From a checkpoint of a small transformer trained on Wikipedia: MLP 1024 squared ReLU.
Each number is 500 + 40 x the weight over its row's rms, rounded and kept within 0 to 999. Layers, rows and columns count from 0. Numbers have three digits each. The size before them is the row's rms in percent of the matrix's.

# layer 11 MLP down (transposed), 1024x256, rms 0.0815, rows 532-581, columns 0-63
093:453465489500470564498485510498497451467575520495566450394468524514481484525536526487463462544450455550590462489484497549448489519467523470447499448468401584498570516522589480505545519419502493
103:459467479445575597415468500457478502484557512500467561497433480535504540527522457514563504484524422456492461494454435515441563563509437456484509513440514527551486541481539530538526507506473519
133:489503588532507537508532572473431517454492499519580522506464442512482565474470474486419470554551589471520550562491575482430469476448480564412483560527423430501442580479506524532537485484513428
099:403470473475482550492581472528511510532464469550473498482513470537508545525565506520529434439436465503549520470467434443507471541546484542464479532527457509558502479536500515515463410531460434
107:488500467562592547488537520506573489479417493515543457506526522526464522487534468512476477525478520525427488534468510551443442514512437473452471493507470498522556481577542474511509517453529585
064:523487545507463536522464477491511465460497496439486550528518487504473462511556451512480548422476503592522473554433467591436485431468479450528482505506479554508438578540538501529539519543489546
094:498469467535503520462463433462510483527520514520461538539595521563578507499510441466437390444525483462504481578496486496423540449502501504559495499456489515477507589522520463444502479524469498
087:488515542463508474569432528516541634525470480475456509571460435494502430495565507610556565509464494484533548510596426481506492510489544450486444504536449485499512537531491509492550465519475479
100:596501540548496523530526495483511438510496509540521473515471436493503477474485472543493444511573523530511487521477551549438510428496524551464482489441488483463557460460512426441495514498434524
097:489503488474433529516508483564537473526521513544475434487514519518467459491459536523535492494558503508570549504488490543469454473594482482499492511521520484486482529543507454532457529523442476
096:470553478513510552387396474528499523500557511477535515466466492546525544507521520469482514481505525479485434521488467517594460488519529522496525501492444543594537517483455463471529528514505504
094:558503462484501525467483516504557565416428441520510434518561488507511442512532515469537476464620467471435421469513503514504475563469493527499511572515511517517482517538543490474520460513524508
108:481441524542516480560502552506490448477507528488580559458459526556466546489607465439532503488396519498442554507512603460462524432545482539472489573537549454499425530460581436455479483545536533
109:485519426460487504552550480466510429507485455475464583491544547565367459493479477476500536480500513478518513519563473542431497561544534555477449546517530490482536517514477478482480590568546439
093:540485464403541457540549491390467462562569548529497450467482509518538512496516514514546556489503519532507458561451454552550502509499527486538500551527550506527506516556446421468490498534581586
111:402519538465508496510487491508450474475432437520562473428457482482467471535499466484480478486494477520538512467443520502517501463463462434461529469575516528597558482488461486488557473565505527
089:578503514485510508431531482461551508417589480442465494516488467510429440554490504519544573523564511530503490492533542495491442486413498416517495592509514516533493450448435484485463484500557537
086:490439505489465568532518594518529516504468466499469545495480463555453527492517473449446466465447577509520504549521463540535493474529514512446464575527539518493548523520506512511473561555457485
081:532490495504541502464514515505489509451504456547582566455528525567486558529487441547492497536459546516416440450459489431526484532496544570470537533558521577502466463522464502454490499571480518
101:507493468552505465419566499465485525481498482523508514548421557526472530511534428484442473474474498464526451488514495471502527518463449517539527549557581485524500504527509540445460440550514472
111:568448544474487479508475489520532516488517466455488557471525605427538557580548490464436532506549426538500550453568523502496512539564523511522497495471495552490487472456465509510495440473485502
114:504554529556556512519577528460524545484508470566507552556542502420491554470493415428469406464542492522557542450500526458524455538454486502441587449577456498496496494524480500462556517526498435
103:517444524446450505558497553493566541512441454507521509525500506517491449477555480459534537486534492420460533507499535488540504460528518527459499448494505556480492433524452550495515532534489453
122:438496438471392577536504518467522518525498465516530528549453448416504506512501564593516576473481491517477447521478532508482504443480531550522473491514480566510443503477540532549510503506534425
092:542523482513449487485591416487484505536525446517547438515541581444544488446608499506565499539544499499475453494501492499585503500531478512469491542448544518449614471545504519468512600538430542
107:532526460510593469534521392516545471451572440537524481505493459484494435505480499550503473563496450539499458447541495488472491395492507525447487502517479464490518521451556530552488505469497486
104:523564419519470500500631456465535590498469557477495520602464538513475496450506498456437482566460473522513510480471503524522537452545493505508490539508519511505482435493461497573472505431507562
112:549441476554580396457481516459524543485476484569544495461472462506476573521511501467533443558471447579483497551445499499456491483518519515496489596500476533469535501556543467559595504508517481
098:528470562594542472480542418433538461472499481529505493407455506494483553473556545523511542526490463469585549477481489580575474422619459528485538536530475463481534492547497558516529467492482487
097:572451514513510530522495432518480515525513515510524647528586572502474551523505504509484456469436503506591538517533480522487541553523526541531502483532520566598471498492504534500471476494543624
108:493460502532497477537508455460462630515493517512486609429465524563537553593613452563479529486520506526429513533561488531506527565534463455555473618531521438468551506537499500562508469467480499
098:405544504495519497430538459473490468437509517496554450525552572536455567512456501549482538536521487521453455515489506567463513508497491510479495493483469469484497533465466497524518424598460475
110:460514577567528517596518524497439497445479453540508536538479484521529524431456492457488496487518538484601589518546637546443528515463471462492528498458424479540438530397535557512555494435546498
093:494542567408488542501428573502548568502463459472528539510486544485473569595509430547591449530471411527579488577514476468424484527519514503489490488490502489469458537493556571557464535534507492
102:502518521517439516456470586530527526554498536541563429508549483446532524488523535495429489473489460597521509511541471486584516500478557511514493534551467454438489470496405502501470504510569475
090:598490527490509529476431556529518459497555461470490494470482506529524569494432469457573503489433533519524524470509489505455490497431567567488468551423545504496438516449496522523481457470492516
108:552467459510458497517462523490507473487532426581526421522515553615538537541517501495510580489479504561509550432499525480528480483466538563471554483444465524439541537405536478590565509468465490
070:553442563500490535496506572482531494499541513496476529471537486501410446521550554510538545463470475523493508466548451584497493498558515500574485466483530535536523416501460470412486517478534521
084:480473455437494528464475467525486433435539565551480566524458549522583508508545456503481496563481492493568531487467580523504505477468552481568562559525492513522494484492529567481419535481478500
103:504534473542452515574527451481444513479432471511492475530601528526516506464530545483521462482502491542476461507532485493560403492501476526505459542525553469501534472521437498481536430476471544
097:482510528489521515518542539459503524557459446533513498514549574449542543532539474443489486579513549430540531534481523421481463509445474504509590479481469515482470499545535531435546548517545500
108:482483525448552543509519456490511508523559463474561490570455535472464439492511484568492580522484503444547556528518511513529540530499513502479412517475566534500467456457468499540424471461477440
105:544553518556501492432460483537541463454520437513495556511486509419472510478433575492495493487498573446487488467548517534474528480531440522474553528487548557437542490483554500430620414477487532
096:521490464507487511511592463556466534559500470534534471535545512501495575565455456507544453512452461484486513496492484542515495510487424550488617520485455501465532426537549491459397476526497412
106:515408503513540506520490492505459534520439494548542540502532512476472495609576525497515469512496512522514483463512529511480533501467527581491540453502541501496492484458474512516537553539506492
116:515460515486474441532522470481497505494487457520423501470461502511502545484480419521504529495520536576450531466479499604456541480479546507521460434539486455501484493508552424528483498481498533
106:544488509492440499553499494468478492492527499490498473521497541482550481440563480462447521540519430563506555523543451517478555544439530464503510568511530509581503504479488513410471471544578496
114:525416522515556466485504528505491488504465483477526549503411458476481530505516489549444525563455573446475452524529543441487461451573509486515468529475570486432500509508455444549468486553496498
061:497489480578445472436532556469524502518424519512480545441514476426480492478479494488477543490515488478451434478525442454475543461494443585465512510452493522499519447485524488539453491501536539
089:486545504469490475559504465549422456588502460558479421466495490458519473468510521497532502487539655504447526571504503488496485477490451502397513500495482530450498430514575508519494498492507536
# layer 11 MLP up, 1024x256, rms 0.166, rows 533-582, columns 0-63
106:406532505440571463544449450413472545427531447443531540410561520499497474471467550447509456464462509477483559484541521490560485462556510502514524499514591465486566455524515489524490471520498499
126:526550617509498507490513570525433492496521418417547556446428487462481515455505525455562532529491493486521538455534454487506542482517492417503559480476509534520491509560500454482554490547496477
089:463516456490560500533534511535567536495530478494524438482579513540524448482490513484439396499529477531514503477500536468486477558518554546471450565487534469538508526471445483470399488487479476
117:514533527512442505444512485462473455490453423531518553506483572528445569492466504550550551519475515507440454524471534486531432512474442462614474515540477460573538576464435506490493497539583532
065:485581544561445567517502506533526479481516533507457487437510531463529496542459556493500434455550472451520486459557494518595484568480489526575538463493533547428431481482468477582470538418471493
101:451433535535580549550521476492499481462445561551534492507473471472550468486505585448457436518505533483516487446555468499517507594537470500505481432503485543528475510452449511497540511477529529
090:533436510492471516471458453510598466559483498515528501527538445492480521472465486455517431413461470544471472490510502504515522460480458544523480563506496462437479494441503511481504467514547505
100:482470510441477519488481470541506545496514468458431499510447421545571468431442502530475518487529553497522462498462576539532476515498547453603535506524496475529470472480469421543514508495496500
100:522515519525530511546476461509446483480528523510450459415439554448481504474448478568520510484474539487506566543500429479533496559533499478492502516404492538482458533482505480516539507530504548
095:513404513451490540538520496454554476503521524499449470510520511519558484504474507402551567506454521475492516461470496500501518559500421575484478503472503503496492541463458502516469497484427476
102:567492489502501464500504441488509417428458505502515476481472491530529557491581486557531496440544460512514504504505505504515568450503468466498540507443435506452491489509500494454564460543520506
109:561469564496495513476469458463493556538509492503435474476511488489556522521467483527574579477528591583573517454472471481543508444514517510487429499490465531509495519504452504504488535560408509
109:518507510528527545438521521478483455513469513547492490512484445403426508420507477477450494470583534516452466496579541407482442498482554469522495449586458511549485545469530427535434486502595482
100:474498442486532509556486535451502529519536512530525479466469528509540512459512537412497559414475509451579485463555530499550433472448514381484532460494454493483441522522441497510469506524443514
111:524463482534493580537492423483471494530511443487451478489490446505549489449509518498543486477463533464502465508467503506497597485511488458549516506480493492529533531487465497567528452525497495
096:508458577384443533498486592496465471528446508527519547502396477513551496548509483499472488467507528544526579475559471498518510500455525525519476535426430503462476513532541535480431445437537501
090:536494463465493495486373505476494458473527389575510550439473457439447547432530496500531490513547469511478532544466440543523484501535526538498467506434496487543533534478462520562559423560482491
083:493547607516504563488522523524499498404557537542531432512502391508488457530507548494498404595479556423456474500517495461513481479519524480474498520485513446413567484483530428494512484457516458
102:527516502450494446481493518502506505469456546557504528546488528531468525434434461532522545483475508524510554492463474545463579566604486478530487461501499506536574483499484490510489533497538509
107:601517501461524454457531483439426550529494500508490518484561491554404486499478483549519487453498490468513514555456451490521567481520489522463549491520558508500529482518527480437442494477432596
124:569496474495534514536475554486483517488527451431562482486480529511533462435486479461422469480464487443480510477508477482539437529532487501536451474578502511498507482501467521439469513584471482
096:507519474469534493501516481495500469515559536437528469522512533484488456510498566500522512510457511497512475497546475533528448460487438496437537520441481467527521459466504475487602483571520463
106:453497512446571424469549495458545422527464513404441552557512568464528495446494500449488479495441549528507517538461508547477481532508473494494509509499454478550441511430531450505480559538513553
094:553456411399527504516510478500439482599481484462504446568510491518528500472542507506554549497498552436418527482496463461506484558545575608520466441519467503493493454526571485503475492536463511
097:500497456475449550572469574499450493574516521532509598446497524499497552478522483448504490493553494489514497458464467475513565472488413463464538523488561456614496516436501470534504559499480471
093:490464513447485476489509428515537523521535502492456458511553522394457482458477539481482482515467404405462466422509503503488558479491522564529528498426518591503522430490530543550550546504473507
114:542474501547525522539498487517485493516532526518522516534513504442528476469482524514474474437471508562531499488515475499599589492496503415499504554500494499514533538469454423572583426545550459
106:526569410504506490485513548557476522508523487491547575469427460585488479498453445495536542486474482437515463477450499515556479539487555517447527511567436487413562509539556505571509459518475500
088:501508568493497491540482485505420448519473493538448451491490477447495510468507549445498408545556463513421486558520458521502514525533497535526529502449555442449417567536528407414497475482483493
111:481614504472438522445470475490528480467573459469434526436575483425521482426493424518549510523543567578464476525488500496554560538538482533582530524505474561518500495437453537523428520508474519
104:525458486496473500507454550474586459521519565531512565424554391523499497521517522520484498439583477500486491496508479577498528508480492481519441507511464522460527561492505501483432501477524491
108:550530508475499532522508452481560482575459457539501452524528467499470521546563475574499587575418538485448473450440441395482544555564499510463489519520536467506447502564535533469477496537490565
084:557534528538461514525505491547568483523487540529509492402480501487450544470544460488471503469501478448489449425497460511551442492543489577473503517407411496528489574547504537561543489488497533
096:529543512497486446453496483503472473455453454462524544463554525438478497521454566456535454500552539484527522441448527470478532513502478447543510512485511521476481500470556544517553528517429552
092:532527532512437483482481492485511490503533463508555595454496492558502421510494513525402445532478547479479540484503419543527549438543460482505579493502489498498514518469393566503495488524604493
097:519506558461485467435453606493519501467520524518438495495435419575475458560455485508416581525609529520513557476478476503537511456558516497471497381523429468476556458547538495555489511494504433
067:565539539568534468547508523502506516545510516464522470444518510527440467553480511480509576485539538473569411509488477530441541454523562521545484525481508469494497489478491496511529496535443487
081:548486519498523465564505552522487460560496438520517495488414475522444476563542497518503449441510509536473513556475569507455520541472491560571463471405541516530506547502510436533521453496465472
104:496521488482478511514471486464472491524529481408501551486501408546544439491497484452504485458527504421438536560569566530533500450448469456450413456487465538451611504483469433463548488479541547
098:498493488481515537449491524500500453569524505449452451469504545513502525466417458578547524548477504521477532509418463478511446475517519486532556466500559492480516450533497489446474478460501486
104:542454469479514478500462458496519493484515546447531469430487420452496516542510502547495489533518512570492533471517441479499468507494477496540520477449483506464516515543517467502530504490470560
109:486511513522477549440482524452451530474468531541496560528497511583497460511514446526471530514499513506483538487592556526546451528492508495531403515456556477504437516523475479488534523512472461
084:554508438446462515502467523586398478494453472551477512592556479595456500522411495472485510413531538459541584497465480465462528512551482499444498463477440485477532509569509544536469569529539510
092:472493473516509511519466507458469522486482537507498551514464467445567491484515500387462446492497482469456469507450492550535480505444534525473469427456466451518410512501515461453479536430499493
113:395409492494540494481431494520521495475434444511469550463479464467458481500479460543471415494501497527476412520525518573488463468458525444520508481403397539488501477572484449542456527492552508
103:474540455405534483442458538443510504543456473520550505475610476498510458434441467510459483500498480485475522535480502489465384465547417564535473492463510484519535455549487479483437435497528533
118:519503487495515500495496452439470526473442495466532506464478454495524428491455553446487549462455436544440500494441477485540537433507515408541453457541494478557551507540518466499486515460551539
063:492481535516475409491472524453496480504484486591481533468429463495498466512442496440536533527464462501471547549503544514511542441547470496576516448546433424460543496529491534526462513597454503
092:450556548542487490499515501464494564469461491480457453487494573436507517554548468462498472440514522561497498429492491442518554518537503498531538528526518508489490495530443456548452450431430511
103:532513481466495450460494442514458528419432597449492575485555516512514504553469517524534470489520510500511552540523482546553511452487465491494510451516558455487522521413602442507544494519469417